config = dict(
    num_hidden_layers=8,
    hidden_size=128,
    num_attention_heads=4,
    num_key_value_heads=2,
    head_dim=32,
    intermediate_size=768,
    vocab_size=1330,
    hidden_act='squared_relu',
    norm='rmsnorm',
    norm_place='pre',
    norm_eps=1e-06,
    positions='rope',
    rope_theta=10000.0,
    rope_fraction=1.0,
    qk_norm=True,
    attn_scale=0.177,
    bias='none',
    tie_word_embeddings=False,
    parallel_block=False,
    extras=['capped logits'],
    init='trunc',
    init_std_qkv=0.0442,
    init_std_o=0.0111,
    init_std_up=0.0442,
    init_std_down=0.0111,
    optimizer='soap_variant',
    learning_rate=0.00583,
    beta1=0.95,
    beta2=0.99,
    weight_decay=0.12,
    lr_head=0.0101,
    warmup_steps=44,
    schedule='wsd',
    decay_fraction=1.0,
    decay_shape='linear',
    final_lr_fraction=0.0,
    batch_tokens=32768,
    max_seq_len=1024,
    doc_mask=False,
    train_tokens=112600000,
    max_steps=3437,
    dataset='wikipedia_en',
)
Each number is 500 + 40 x the weight over its row's rms, rounded and kept within 0 to 999. Layers, rows and columns count from 0. Numbers have three digits each. The size before them is the row's rms in percent of the matrix's.

# up: layer 3 MLP up, 768x128, rms 0.134, rows 681-733, columns 0-127
# down: layer 3 MLP down (transposed), 768x128, rms 0.13, rows 681-732, columns 0-127
up681 094:470520506522530464555499490498497575514492423496488477501490450423537524507549558533520520551509523530490545586445544492449473489453492507509553552544449467556510490459477479439541473496558530483526439441458480502475515575556470524496492471488582473447452493601578481484502464467438471485532547451473508512456479459509502552563416446513484459530523474549445481555540573487508531450433
down681 101:513513515538482512518480507523519457531403585468592519478491501531492449561478506542504482469459510511459515491494446513499489598568476489497495479487453462456466477531462466514539514461486494538496445546486459468516494471540577528426469440503481438517442457530497524467520426582541550457539375438493511539504493467480502458469425555465458508536536521516463512544442549555464548510429
up682 102:486501456510476491525543528485471531502433460368489539401558499526504476462555493475449530501507559572514567509475497495406499502528457568464490478525495476485487540516523546480453449519557487517480444516463574529480467459452527472534462519426462552515583598507533532481479457508387514497478498467479523554529483502556473501511520517527523418462510474496487470462524510426484537457546
down682 103:460477495509511485558473521473541560580589511582532519537508543491492574502498523532534483490491510499403473504544438437531546535494505514455484521395548498521502514470465500499532440436445561554498504484467449475517534503466423491515480498499571508457499452517489460469486552505489523523580497416500516504525505502474495465524454525500438615506528540540480536454462516606570476542508
up683 111:537477456515476509516458515541466468490512502517513556457536523489532508626514518540521530459517486543530465576395582529493494486476562494435433582463456449542511507446477535502498483518560465459509477499551560447567535484538489502527453471487406450513432554550519499508533495536504464477523484528463506476477502502497563493496481488563535420505581478528513478502452553480536393471518
down683 115:525510513548513527445432434527444484515603521575488556465494483512573427453518520504513518512462521497601468542511345426512490458509473575469503416517546477513526463514509471455486455434536496432460518496533473510550490525460509502472436464517501454495504508499498515479500508516491476433487498547509452484420500494516409461466469468515477502519505542440467529468459494498528443491558
up684 099:481567527555428537461478526474436465515516467482521441491529472474596461532583497510496495483555483566472533559424458392476475519556517551561531536501486545566499586525524571531453443468513500500591502477492549462487532488538533516536603518492554571497492510523502540540484456540485498529499507503523546444480459527527494513492498518534518474460418470517545459459508502443539517477539
down684 094:489519606475473543486539493536530530511500432501434439490522523467478489502421480546531484514455544433499509494561444419564530400558474490494461481516476498469538510463457496510519446460485534584512485524517489473513463534492431468508434421469442460493540521527534426528472516498548480484559445575476494556531548524460524529483488446562503533463523418510527521559458488503498564504436
up685 109:408506456425460443498526474456472455491513482481454580549402548459561536534561472452518555532574544548497428472400486457491548506475508478537578521478459465468428485517506467495523519518456475527470469451555539486547481448566515513501465526526534548482485413587525512496521523524519475429502515534554507494497545512490544513504474495516514484474515587481515567527528499454526484484449
down685 103:495500606443532545445479402469423466504447477528454530518539490465514437476469500456522492448500522581508475500468506544463454536451506525532540452516554475515432539462485454451471480529556534502554438519468493476447538525519503519518517465452464515488544529487492523515490475412482505500485513490460391473443496428518494519472524564481467479460483411432463512476526459569603487486508
up686 115:500498488541497515460469574553533502471512532532548536530525564457482509583482473512521564473509468508542482521542530569528509528535542478507524473551476566536516537544443498474546512434504575521517512499536498571423440517455472465502524487529462504467529505518517563541458581481453570506480584469515502517465490515594383513531428473440465502506508433496528433454487565548554526537503
down686 112:501540497485460403516472454520502565478494492568500398414443549487461497440579504593539483497540607528481493477487508414461434469500521527530500536502498443510448463522508511525588502474504496525443544404505550510468460487512576494461467458498477496519532507531507490460512535540454495500543501492554556466495543577490493501525552526508475543442477531549434548475500487486521540516553
up687 097:497484476523527541499536474527538497457518486523490487501495547496461453464546527432445525444497502463475516454388472483442489510463550470498487572497487564502461576472560507501433455529525556485463529489484604439509437437494534474437449462512518510549532493560551479511528503481538500481555454540529499422455502519550419594420501574541435550513524556486497529489495494453497485529540
down687 100:534482600519526499423510428429521509513462520458500526524529509535431507520530477502531526530477477435553501522564487539515463492571476466552517551400520455486537541478516522458523495526436506508499479497467501475446541522447540481547506470566437536461517494489501602467552527530542504546480543478530470498512502440520502461502523488498430584567585451563487542513412487523483427463542
up688 106:490511593544476504510543446469456552487524519455481522497533563496473497447506481557537521485458475505434521475530530442458493502561497528450482474488507502533513508412557419513507507560468509518533547556485447551450416535483487533443485557487441454528536581528581528508515513506474507512461453392493412491474468549536497561545538492501534530486562450477417511410507482517524475509518
down688 097:438544540449495514527514536551536513518537475518471482539456428507461462586478532422535485530552563531483516414529450491486480478485457488540563502511550549501506458518495505452508442525461472475412478464500550453496565498517491550542532518563547497563501470525484554463476498503529499449546533504459487524514487588505468504485554509485521456477515570553606531549512524455483620446548
up689 110:443480580519466492562450551533503538544489482517510472489560514473466529551437474479491460442485477451490486554541550500495579476498525461523562499488485436477624582557504529418593524465494538458473495477521501492494522422525486553460473519519462484493484500509467493459480547523471619507537419495497487533520494484516500527490489527522556457460433556511436531519428507483459490452556
down689 111:501504503466532510552517490479471413575505527527524466482409562439458576516503488607512468437527465500436477547560486494517546521541487455467446458531460496525475468391503506525478472572555458496505502514504508473461494479529475470514569499434508482543512495592518454542546481492576492499466505476551498472538483522520506458474471549457512497472558377556540501502569461485498451525482
up690 108:485495515428456485474506544428463519472499475487496506439508553530484518591460480469449485401439486532466557480516468492476484473491557510517503511515456480587457493561468567499607583498483442520534482432528523552490532564482595468486484527590419536488555542542517454550466483515484512449560497553539492544473494498474506491534440533488512477521512447555528492488526448466483452464531
down690 101:577462452530488519509479568601555493451461538545469485516560546509541486541453492503529436500515516474548491420456443515484458395487444525483521481537588481552487493494548517488425533473496462537491468468511524502518542472520529523557541554482579470469568515503516495490492545462514442530480506485409496451552507544445539507495463409523532516427528552529495491533433444544474492503483
up691 112:446517426521539501527536450495501545507468473428531516472484524528490515557492529521465463575520495515542551475552496520447467462481542472519478571505500459419498581449476548425462543501510477478523398462496505498470528466429461495523501506486571544449616500573536489549527589583486465488501471535512538563491546482530499554549468524512508538467502476516534515562446515481540534547561
down691 112:545558494500512527492514525481541491472406587530543574505541479580525548485527584545448523561462496452467448500446520526503484522467511510482403511576548540546455514514538481463470443451547457519444517565535456561532511468479497424454495526503467527451451516486521451477548532540445515604511497437493526483529514562449529496470430461504505520542500552503516528454539486508489460459483
up692 107:472543519517492489486420511443478442499521504498574516495467484485538545513457495456495526518495488499507575475530500555448526463545488465529568493459473434503508534451544475606495506465432540487542521590540479471490492427482481566509500596509587496449513500540528505525454561532476446457459498508567490515539529502525540531577417536522442493462409520482507455482517438455543456478444
down692 105:483431515537474509508507556479522493528511561558448502529507528467475483451525500527481502483548555580580541481594526458566498507463534522551543452547542512457497567534538517423527496477483465488477490448478537547528519457449493485545433577512515554558525552536463435491521595532476411503564503514486546540558556567499511510504480491449538503475525461528495516586487534565555489537499
up693 112:446528530505469498486513519511440646522496441454491517476459535467491500519574425511470531493513462500469515528435507455429485543463423460454446461504485514464485481505474552559552596439508468518497461463515508518486460489539516482502465499494483469513440501504526550473575513467489465449541567431486519502528467476432525432561454580530517440494484482487466474561435458543524509575488
down693 105:524455509456489440491474564493522434516455467491469525503538462528570510484607486458559468437491545534485520498470512559492517486506563516582563568468513464495427519472489510535508486521476476438528568458518520582568531492509422522501566476605531549499480509524536498554464498523511484575491446486481573541476536497499510568555518494465498456446483448441481422485536518558526470491505
up694 097:460515538506477519464490506474479514478492436477481441548421506463510409462474497516511510503445576523472508446502483503442439476523464512493511498514552496500477505463502474406442515522458557466513461457466520492502468511517488562525508589420496477491517465588526505439517545571417485467551478516540476476491530607477486566394488480498510535538501515425452545439441483560543489481551
down694 099:451491551568458466487440430550468503507475425516604486567466516525501566478463548565512477551427605479562448532532461441505444491487496499500498423489499520505481465491539553528530432533536512483562506492550501472492472485539512548503486503478498498453524534500464447478450482489467491545488404547516529490589440522542472483539538503533489550434463476468490427447540484530489458478542
up695 103:442466472546600476525527504513463577440522537458458530468470521525564438507504507492466531475524471411470487486462511481518460476440507448513533519548517468501424502513465460569463641562548566497487455541413504447501438478487547533490450434520447492532469525460533520445473534502464505487471477559455501486497450504519492519494423497529437539518493511480559561448506468494527475493538
down695 097:581522496431460510506552509490491450544503523486464444524529606493540514503538462525514542526518526453491479512469404494546526489569458502472482462475471477477551650519511460512543487442482529524481581503469492582534465477523462497489482452516544579493509567515472521471485529501543483491465555412537585508460520491471506528455496482491518571412475493500444495487500519521507505588472
up696 113:490553499484567546476655500504499538427552533480538517520535554456524477603448548516537500490470464566570470458479487479491483560490495505546438520535440523494518480493473520485534531537458449555539491483510503475572462469502509509508444493455466546518482482566535542495486485521455503456534518473470535488529516413469525485518475522550534443452513513566526567463480430436489488544408
down696 105:541510518468410563549479497528532411547493527523480503494489499513481496464545454532418528501562503505467573501512540515456463415482513486548561546528513542529415532511581543490511472452462482516530429458468490454591490492440508489553559501505535529544426469477469492517482556485487469517440529542472500496552523539479498526480469497402434534562505492555554484501392484515482489539528
up697 100:537529534519588497549464468579523503491465496417445530539496525534488552509511502642461486525513526526564438583474498488451521491446474501491445525476502507470495561521474524560474496450504505524576498509498473490487506497500430533573537507440519492518443484471502575474520493488510519459443428414521475470508502446469587450529466555584498489530473442451433475500547487504497502508445
down697 096:500466537533499473473491486565483525520588564521497488590542495564461514436512439452510487555494506473528500524463498490485519452519463493484424551501492475495507531490445505443450447508515448507518446545379465429514564598562534491492483583511443497474477429502464450520552476521493536483484473515480514604456462538508494514443509479483553518531555515560532567500513488524556443463474
up698 094:468466461502514501540465499459439448503537464545505493426565559506530466516518454569502508508459473386508394559438482481496493467523528459500536528423513555448476492507477469521518513502529467489515505539507548483511485474435570528424516508515472512511544504520508483586475496564559494492469466466454482551524422460562564455586516552545466454464470556572498459510463469516441537530476
down698 101:473523536483567560482464520537482397528567532496479540513415436550478479469519520548502458515490477496493546448508466497486514540512533503507499543464504495557467506395472458516471553514498510515567536472457417541500521499474625471463389526463509501463559503429542558489417502492397481466557462514449512492490479497469460506471480499517506530473560508529469529553497499488442449531509
up699 094:481482439586507566506487474473470485472496520483567447532532497529501514478494470493476495579509515521556524467530513442535552481559483474483555526513536548456466520530521549449478512623443534537466558443413501455479544500602547472422484469554482536495510467503526425481498479520493486510466478486488518489547417481472489496468524540504439467508433537553478509495423581520469468490409
down699 108:576491506526461503470513493467466476446525483485477517497438558478463490535543490470429542529454465475575471575462469482497501440471494456417566553443577491502516568513495532501576436446453541476488553451534593515523541525528463507593512521534479491539560464417439519469507471455495529459489510528483485507506453480511482475511598508534503420465454503497557484495502560499518555530550
up700 090:491487494490531513482516485485418500488529557508472473536556505535433535531539458481437566478442455475458512479520494516455505467525416543581450459550585474556576540534534516383499499519502532502522482528465542555508538426482502556426476484490470459514547489545496479560522479510488550492456483440458503475515526421513507502412565450470449420467489583526477497476513529519475474470465
down700 097:484502441542423520511494502495497527480523498412539469492488428469505479479444474542477544436513532495506509557501570494543485515467423461531530536446516553500464496586503477518545550447502512531554542494429482461493537548419420461518572508553469557532452468476528524418517541579509499463488600542519504522509541494559453443535578500533572510477531519482513525485552482479487519562524
up701 108:502453534453541537482548520501523516554490551508443444416479525492506526551465468448510508529421455551585569516476505478451517513499549486488526544530477524496506520450476489506455490481531543476497485503517569470467494512540498570538432579442550481489454452564618530414497475449493448484502417502406510522501531452528436557528500536503493512499505489471508485486524428507433491445565
down701 100:502470457528537431582505533477449571507499465614513511544564516533525468469530486539492528526427516464457447417505477516549487527462464468488518538475484517489479527529520456506528505528521500538457473507515500510514548510420428490544496516513491493479488531611473502480512485492550525463573560500520460531444479460533514432468620460568496520521486485554488523461470565458597513463568
up702 103:504523448520513601525538439499484573484459481505478563505504549450443529493474587520504458588470519473499512447492493505515483454515493560492544491539489537445418583467491512522484442556482539535580468530513506548486379497513523510494559463457467499518491469571515501492523505532482424568532479498503495528538474509516462471489447491510491421506493479571603535469464447456444499505444
down702 105:519513518532457454517526504539479528439579534490472458469465489610519500502490480452501487504502525475497506531506520540454537507480553488480514519514419536537565429494549487505489530564492551493573466472460508415498484569517478588569530489427445537523536491504465465466496536506454486506533509537495529461516508503520504522470633512453462557528509551519481476488483402447462509600585
up703 096:471449476495532494550546465516498503491493530501482504558486522454483555542493537442493594530440500451526530441519487467458496430449477439478526484421462567489505526407492526490530493536407546525512539494466632474538456501531542474532487562494519541461453523564484554490469468462456548478506447485492548530463537526470441445552424514520477525575510546507496544502449531456461532448492
down703 103:469504529508559484531474489528455440548475491502549487464446508557496490519523506553486534524575470495482415473521551478481492514511455507480459473439485509452484562512502484587527484499549488497512519494539431551513554491612424545421530542438491516488509477474505501592555527474552572518517588547515492565520443541428529540491533542438507518503470455436599530463530518493471506457495
up704 093:538558449548475512411463557456557601492469464554507510536508512496457483546442492505452450520466517498502512489447508514542492529459487523484493448571455472583475507479517510447560471476557520425532453545523494453548548505522507512444524404490473560516508524517478533494473584483456522454570518505509486527468493448456507447494489453494497511445437476501550537407501566432436537471543
down704 097:515516485528608527465472515510495458452431511435461455528550471486458510465479547487513440450477478504462495567496483561509442459536517558549540422459486501481509518524518485506500451481504523467466478513490535534455487441561513430511493466400417511468561591521521455507443530442508436483456450473514544506450500441499524544538499556517540504520465475490379498524479454496442531443469
up705 086:473581515579481522503463511548526447498464505500549510489508553513526473545557464493554571541527570478496535408513552531442537582523509518463502489446508505449560474493541560474507556509533532511580490464498536516510492537520488455543436458485543471422509497545464506563474527524422478530555415484477461587461558522477482555521455527462531496528485454524451501545527480465545563475436
down705 093:555436585519562636453560547549497500543504446480543515469500475510498479534525497436471491518531448533492512499466410545497483534516500490558473537414524476433489577437508499489507509449481545447503498531422470541521519539482472487571512500554457496508442520453492441456503441490468527488503487513507553461504524478474539567437589448482549488507552532506516460425489540539518505478479
up706 095:520476537545553510509452481437464518454525509454481528554431475527559557514463532475527572478589433520509562500465446498426546456405598514584557494433531485512510567527466453496570526476545519457499520539557486439528470497480539453504542490464574527480466455513507474532495540538467545504554513507544478508471451522548491522527495515446544493498531512483457518479462445449476581475524
down706 095:537616461470460534461562513554537423517562463544500477484517537497581495515491437471467509521497430520510551513493441574512487459554466474489443474504508467505487548508525527514495543530539494570443535501601526408527475552482535570473535459510458495497448567495469498460545515523498474548552467527540433437566543497435494536529510504483499518483449496527495471417550486565500494514464
up707 107:512509535539477513544437576507516504537526514479496491513464523619485533519529509516571491503467492503547503533576498464487519473565478531481453547487453494493539563528455509542438555456457498529518517518518566498527503625519430500547473428517391565565539540457520448499503513528423506498519493460479474462473547518503546556517413537484483469498477453533507480469537523518422525513427
down707 092:539562456429570478478556499492520529565471446486518520438516508450527515487510478542492479543518530531441467472483552511488489515501478480500479477477529499538452421555519464542520455467563493475502564399480519433448522475396511516468498559448525467471452518524447497574459490464479465522524492431511496562537519438447502480519559389518506518497585475444497449487499502551569449463520
up708 105:505487512536573468521422578507529480489523422551529512505525481456530448458482530463478540515536506525588536553479466548446463476543524426473494521430495440594481555512448526515573515527533578473447481474457569498443450447489444485402517501462500494523461505520503540573478468474478495412508439490497492438524584475505524518512531465511506516548499465523461460536482529502506544522441
down708 107:465484503446541566456519562482536480452545458478492524432580532521510450501471502505546532457458514471487437523532516515529507538480496439507536518520508486495510483508448527475493549552506455454529481483481502571589567530503515524483532470552471482482472407483495541559459485475522522550490499442556593578443465423447537459479490478547368516510474535529513482518534556484497459580557
up709 086:496447477476491493484527550431463483482497507541499471455500455428512529537423494551480579497447493499550456419523471466429493472347546533494516499457528503458504437470557530536500450499468488449493541512517543484493510497500548517518525505450459495514551509502496474511507551512512459527469456487506496483498550454474462413481592546552491421455519560488453427446509504464525433413535
down709 091:535573441522492471480490527482572502492505512451480456522456505500461479440570489505501422493519523552508483500462553516454437550499492450510463484527567476503564531478378446471524581502538519496512488444556543504508473527503533433452505436474524495518520500547520471455538476434549485497500528534466477471508579529418465514469488590493436561570550505515538518550458455488562560562499
up710 091:536443557534514516509516468475459427418486440527472451529521470443576541534500502428479500515486498547482518460473538449506490445531501512465533460502454487462506527463561559528509596435492528519551505526470552512490488505578508511501546495558440539547481515504588555452416503487607519492542496476520522453542484444495480557480506515510580482543485476516499529467568466547396488535495
down710 095:448450450482517502469452456498511490461422458558523512479536531488471520508451506488514524498536419536413481531510516544496559489474458575462500551461485534433506543488508551474486505516524457462494526459577515494528505464538505530531484479524479525453473538430504496440513465483484402489531489504537509491600472533493536456544475411504475507542505475447566577484549427540515442463632
up711 105:494553549467585540471496567497523535580470495475433536457532462547434475470490579523497486516497419586502458494533507468418504541524478422486499548495499513459526575431542515450448479481502543443478543482483496472469497478452517507459471467523510519594563480480556465531457507526470503507521397504498486506481566446553531585504442502545490519514501476489501507513482501390459514473487
down711 107:353473486516499480575429483577440625473494438488436493538448506479485427524483501504508498524467525537525518584583518540519498536497508551465534499461530524486466509589472502502468473453462499480438456487513502470459512436508491509460489454510526517481481499625489508462524461478469487523482491529552455479477459463517475492510478524492470460464529496481494445438453509544511517488599
up712 096:540540502553519511558436548542516487543574532438480496463506505588520516536490464428530552460568580497400434495481590524512490507488520472467500471448484446449431507516506575522477470493439500517508511526543491511529473531524482486516481536561532444506507489496563517489480477519466444476579481503446491479476485530475542481594459434423497436482467463510504440470554531512591492503460
down712 094:516485485473540528489549472457498527447491522552492521496455554469510460480491482535548477506409520568527480488487456551476503467529447539488483564566533490607487477493491546570548415561496548493493447518528538550430502443432513503487501472477438507539510544513468472481552474561492598494519494423518559530530566485523521475488485576485521584510481585433474527461502511532453470496432
up713 107:512433395529577496508480439471468439462531531504447442526559528505487503480506420491483500446487507477433508468472450531569543502532451585475598513537483516552464530488503470498421476521506572497584546461564501495467519494499527513533497537523466519402496502474464481521430547485466509517490462463486540415487487505532523524514423563519517550587517510441485490446504489516481450487500
down713 107:525488561589537488544549529521568524510528526532498496575483504436449485545598467445497521564546488490442471585410515482453512454467488524500426424507543442548563510527545494481497502426543446480446457480466502466470498514552507460505473436520531520501460482507542458541524416478593488497452492455462488563538495441554505510488457516486482486481526490443487500482412509517480512515482
up714 109:502544544558550471527440445470556492492461524507492519447470516502572516492531494490502510513539465548432487526557470509603523506452511558514450508540495468445526539421489463497445440613515533520456502509537551549448523480446537458541436508489431467492465468557503515479505535535498574489498546478488439428504446530524479570563482525503554505584514446493508477518463528423501472490428
down714 112:435494524472470489477519617465494485496464458506453521485445491507497515484468495543573470482586502494553563437529526441461472455484499508501493430462465460602518521485555556468492566453411456485503512533509498516472509464462498503530432472477486510496577557491493401496480555470500525527493502584463543449517473467483521476483510461550476555572481509545520487565471524499465476615523
up715 102:429483495523486455555492539540540405557480456499528496527531520491466447483440553602477553552447517509488510569559441472534521506486555539502477460545453575522476501490498534486513481532547519531513484487587491537416519423498515520488483484520429485498504512489556463512539526581498513508464490490465501488428504514438572452508529526435514536391470480500433534479457468467558459525447
down715 100:533483469517496469475445511511378525489516480588519562408497525527503483479526502486537491473518511480591494515414508487526515558472459464534563399517496547468469570514460468540494469494495573548525463494494554489494465476510457497538575566522544487486504526498523476535477483434500526448447565487538450508547505517548453458481537475545450509583576466424497507536508502525555533570476
up716 107:510460502483525518489438522458540428546470468499470475411495463497518532502566436494477574502519491473540462524486569498494495559531462485539521472433444534552542491536497489491536428533524498500548460446479500629455562445519470484526564542471484526487516525498469534476544478474526534530559468595544485477452588553503516508517540466501443443538464424550437483478499449539474440526486
down716 107:535517505537478427523536474571480486509405484553526506477470499556522455599480505561559516481548535499462511478513477502559527531467509531474518516525450467462449470426557511486482513519491518489502410468499570483612464554508426458499473468462507505488472460560524475612360514470486519435511467512515522523495483448563470538510538490498501445431527488527537500496528547518511526505511
up717 106:525508449539494525444497522528452554404524505473454575511471520505465517510517506443491499474453481515472524543520510508478577483449560541505535591592464477484533495528524520469506520567445416465513538432408500508519405433484532495552485537517499553506549509521525443500485483518489518431544448520525498481544524451458547535449542520501466527458441534472490506567576538443474432443506
down717 102:472542527471529594493477509481543576486493496506474541505568504538538440437492453515475467493486508528508510531513458481479525479586495530546536586530499580457513546425508462502531565483483527460523487523501447545602518480445503414472465539525547476485477445595478484448566487485535410538538460461541530524475539486476558533513440440527483539499479522568545566560516487474498502481486
up718 112:532538555561465587511497507465508561481515449467425470554421516481474451549541535477538557543512431501455491541501513456483541523447473472531537469542556556536428534471570449496463487541471508546519457517513485536528455534552491468583514555424530554452531454516531514465458539454442525482555567531529528471498506447498477416487484517532537455495437532463469525489568474522450517458495
down718 108:490505455492579514501529536528466514474408512483508523514533485532512465424473509474573450451529501486557466556498491495420499502456458446504503453484476455464543475502499611478503533530483471549482506463536511442461569510506510463459508401525545537477568489461558524512533472535557511503481523427484556612481557467437512542518522444525514550533561522538500535537463449522572470531559
up719 091:498482488496509463557503554497547488529511434432499440462478564466470545540563482417451511507569541520555539519374530442440547450507488538501505438483474485457446475561537529521545517549459553465469462485516520485500553500544509510511473461501470593471499542497439572484436544547527537502494515506477484527504557476461512547551452445498395467478519488488554463551521475550490509530537
down719 096:526505531482480535413568499524458536489501436517539565481508480529518518494468541470524489550511519510531556461554465468542538573459528548490458516510502438497552552532467462451555592512464448497489507427504489519485545554388517525464549488569431504476496511530542508516502492457498466551541533537479499474472479619485534493448583518491486499558508477549490471580547567488506558483567
up720 094:459511522538549448471504430572500506490465503499487471522566449542561474504442479511521543475546550537559514493523521542470501476592555520562509477493570524510503558574534525427524578452500519527538517557532572498440463548533478506493511463501524519463516496528509497436500525544557449492428469434498493566525498448489476475415518512453479409445474511524512513488565533523390497533482
down720 099:493485498474530478441525481440519561495488523467490511473521558498508549506475521445451536438571467541462536438545495461556515528546475470556480488447512475547547500467501581488501503478422467522567484512417471467489504539524469521497451481549383462485479501554541562539505478532481513481534549497539530495505498527542563473465472502526460636458391506535522437426525482544497510528469
up721 096:482481513496559485466460467523512487485569500481482526523480547513470517520489501493542472514461455525474531524374614562508462495542513498532585458502573513517573488506489525408535482436432530515579521490523505492446462485488422492499519536522536460457538577431474523452477540530554533521548480523478439566519476462534540497527493542542421485491456459457486474518514534436508523584465
down721 100:491563513531550488479575497467512515475484537465458432556520559435537528482508500520554557560474529469424439469547397558512521550433515497574529513464425475417509481520520469475490467430493523567457496576504485444486507502490510519538547413504516506501458462483536489476453477469544468555527489535521516526527500534470510476511487373471555494478514541438494485485478500582528521478447
up722 101:523572441548479455479497455575481490470526478473489525477458439471491480538507554388565505485509520518560530518424518439436525485481541458518554467443525522467441457516473528408519552523483510479443466525519492486480468482567540528557547545548496545483562452487513531448430539462500487491528498559444496501465530502549458511535501422463417531535486492535517545439451432487466552479530
down722 100:539485530426506559446519503442511462492504493485496518528570510496449496459454567551495496481545523521401576509462470497535507550595548527550432419512543460553497546483488507526492520530493484564541469458500496543580505490458538476527431501473450519551486537462476488477570483555513496494463529531509542449475529484426521465417531463521509495564529503508537418594492454568539515489531
up723 098:474555530482448485503490469547493519441605452470503567459497468463446420497493551508520440382578439490474467504478558515383523488469469510501515532386457526479507464501542538480507511512458516521505447501480484510508503457488540472547484539491489527475494462507573511487492482591527489534507415498468532497522456513463501415535499528461401492487535470474503480484500491459563522481435
down723 102:503505456543406484537470535476578491546532453489491517490497490459548443475481543541499520528501492482573564514536526471552482511463521532596595476571528589523518560518493464485483537489493550492468564509546500509510552493521558580517501458488503510464463573467531470521509485512468544396493477529511450491478444582539505479521573480408439512470458489482484546497490457447455453463466
up724 100:468486493532449475539481487543519524511477511525561570453513492420508501460515518480501486452550484526546465583484541507496477563439523537415519438567529507480446490495517471545459468553469518540549459470423491467500515503466544483586522524497467505473445492480504399478517505499368437538508445483471460470580495421419535443544476517545509452457480560496513538500485472493517497441490
down724 097:479516352472550495474393485533534483536466555412518506519477561417473501528522441554510490515535482473507509503569470514515509502557456471517453484545472521500540556547496499453465580512490524550512485510464524526499463503498584601509502494451494562496533514542541538524488534431536501569464466474458557423448480514474511522539473492465456543526554519491471514558546467490487485564490
up725 095:539490518456551549499465490455518427490494481505505497503455392476508559467501480425548492516459490515583520542494489413399516518484523508541564527468543443489522496573397543549473471478525443423554482420527563486489474494465486477496544490486539554488536427475504506520501552469554526501524521432499449424517493540528532538507497488596463527545515493435503481503476459481478505545464
down725 098:532472550497535474564558477497478441468526531488521504449535549493529454516607439476525519451544534501471505497425464505579567457457526529425507463531476552526481526466550505520434422519485466484446510483539542496472530548472458530477518485620449434529521533560470532420434536474504541496513437509497482563449499514565478484507538491439490557480525522532498445543525523526488550480549
up726 090:476515384507515531508512524524433506552421512516527509452511542520494383426490500507399484448525485473572476528499513529424522477445540478484559483482497450514485503448504469528453527519479515562541546481554531543496470463518485543525472494493473534515482511556502542487444552509554495498466603535488418473564525479465442577531472561401535491522528496537549479518530471477520477533507
down726 098:562557526483482486553501512505540501535476545534430505504517535408553491494483494529460449507534494440463433470567550486485558557467526497505490497519499600446565455495519508570449423508497522449562509507512513529485544469457426526615519440519583438520476459465429538552518508528518492518517453543424513440537429499491485507514501550496471508523470522507487562465492489506476451570476
up727 094:433527546421484473454511469499470426444535462488491519470455476464520581462457433500513487420489514492537476511487521470488517464522513475436523516493461496512472455436424559482432424545507464510525420445505547566508467513561519514483465469523527554450509468463493490451501513582493545494542494529525460524568558506445446560515525482566479533399524465538471500508459517523495485561590
down727 100:452540443504456518498414404454536563539509551507506495433433526497473502521559460498461477548461508497514563508535424555472557482499450519521544475520553519498501484516579580493540438440523506495502468486500512532517456489579553591513498562472474449492503522459503516429463493451457468571407486516568451500527451454452491450498521510490529523512484458450451541529486484514447479444517
up728 106:510499486508510469501460522472530544469470493539529474502463539488463501509508461508509524545482489566485493592554526513502531512489479554496474479499462475514550448461510530487498460512442598551470434539588531476475467505433379511433557488478523500466552527517529509565480617515473520523509453540565430423414548415574523552471528524495453455524502523541481523451475491540523512471478
down728 106:434524546481509564491501433528544426417541585531614519424452471549477457464538490554475468515463515458511473505476522517534459568497463524480454534487445499516499484522478488543513493503473470509600440436466479540510542513524535486501447517550534494531506490506445547498507443568516478450520541485547570499507468444517514418492469545497512563514455576489493440477543511443489446555528
up729 093:445424545430457509473486471504499421483492517509545470488462519458554505483521419503481512513506481578439501502483507533515555497453552474551459532489536483574485479486399536546458529577418492511524581493471540548507501478510569478467452498571463484541508516589528478523459520576562502527551464455436452521450576566527518500523525541542460523461525445458472526489499502524538495544476
down729 097:493512492524523452480508526480486559523553455478449563447511500453477530482463490479476483466560561465466463458532487459473557524510466446512504437478436489579523559468545449544543546454526540532529505475528476487495484435498524542490539478433460450457560545458511487567446434520485492398513499466487459469506565451517548558464501446450502483494493550467470398510522597511581520463545
up730 096:512511505534455559473510509485504517463492585580458519545530504480552472510585470461468493531482446469501494480510499480537474562497541521495493480489469414522485421515552510586507547524554501543547530538462535504425457435510496458530412530473464428480486461537462525480489522571524515512543458487539521577538442437479447567399412472487513481547536530479532497490431470470529475540491
down730 097:491532553503531406520464469499478524493500481458571494503493532552421512544497491546513470525519460561468491507456539490513469510583421526555624548506556509487482528478465510467498431505475497433503454493464527506535551436490504532456553507430520541493547458500499579496495502496496503454491539426459442466419445471523512407441481464513504501589525498430552476509519504563480520551522
up731 083:552491498509492452454518468480539459442492439479498527475543518450539418483426565462483458555506445513463502465500576453556527505558482538557472521498490472490521500425462482473458514405495459518512475462560488454485455495522415588463484479584478497424494564482519422489470469473505512491567514492507447540452502531456483498469431533497520490516479529501539510376546544561502474478491
down731 080:500515447478573524513552495488462516515499457488572508492507536504506522459524508565547492544531561464490459477563450504438530538445544520557441556504519510534513612588552483477535506490538498436535479542458547401436492514459562538552530472481436522540452470474526492565478525592447531527473475515501507484487581494522496476458527473507439541503503575533521490554414458466512493512490
up732 092:456515492539436524506432450526486507486558491452465485553502506483492527478496509429477552488520473549473507581499537509520441537537470545465501506537532517429564485423430401500493508466466487514565470538464529419469513532467505497530549474509498522475483514473482504538484503543511606569452503453431469491476435528541477582524531530454599441547458563529480512431524569470467523496500
down732 090:483495491547582483478552551451551482540487486553514515492476471629526457580500500453497484491528529481530531499450545546450604463572539472544504544438496506559494506604553525506513492523492438517514442480491505586516534479509419490480442549479481494528504519525512474521460520411479492494553462464531510458459491495453500428571538503527524582465517472485520537511484446460467471506547
up733 107:488527476562528500578515443513501444420452458503547550441447463523462455477506456467427502463517538556554469486515477471478508472560476462531478495442499528522441480504540530428551496507506494503491521505513510539548470506534458562454486528456537489547595471442416497445514553539466504455534456486530436566410560462499456506544464522567472545532530510565461556554488535541506547523476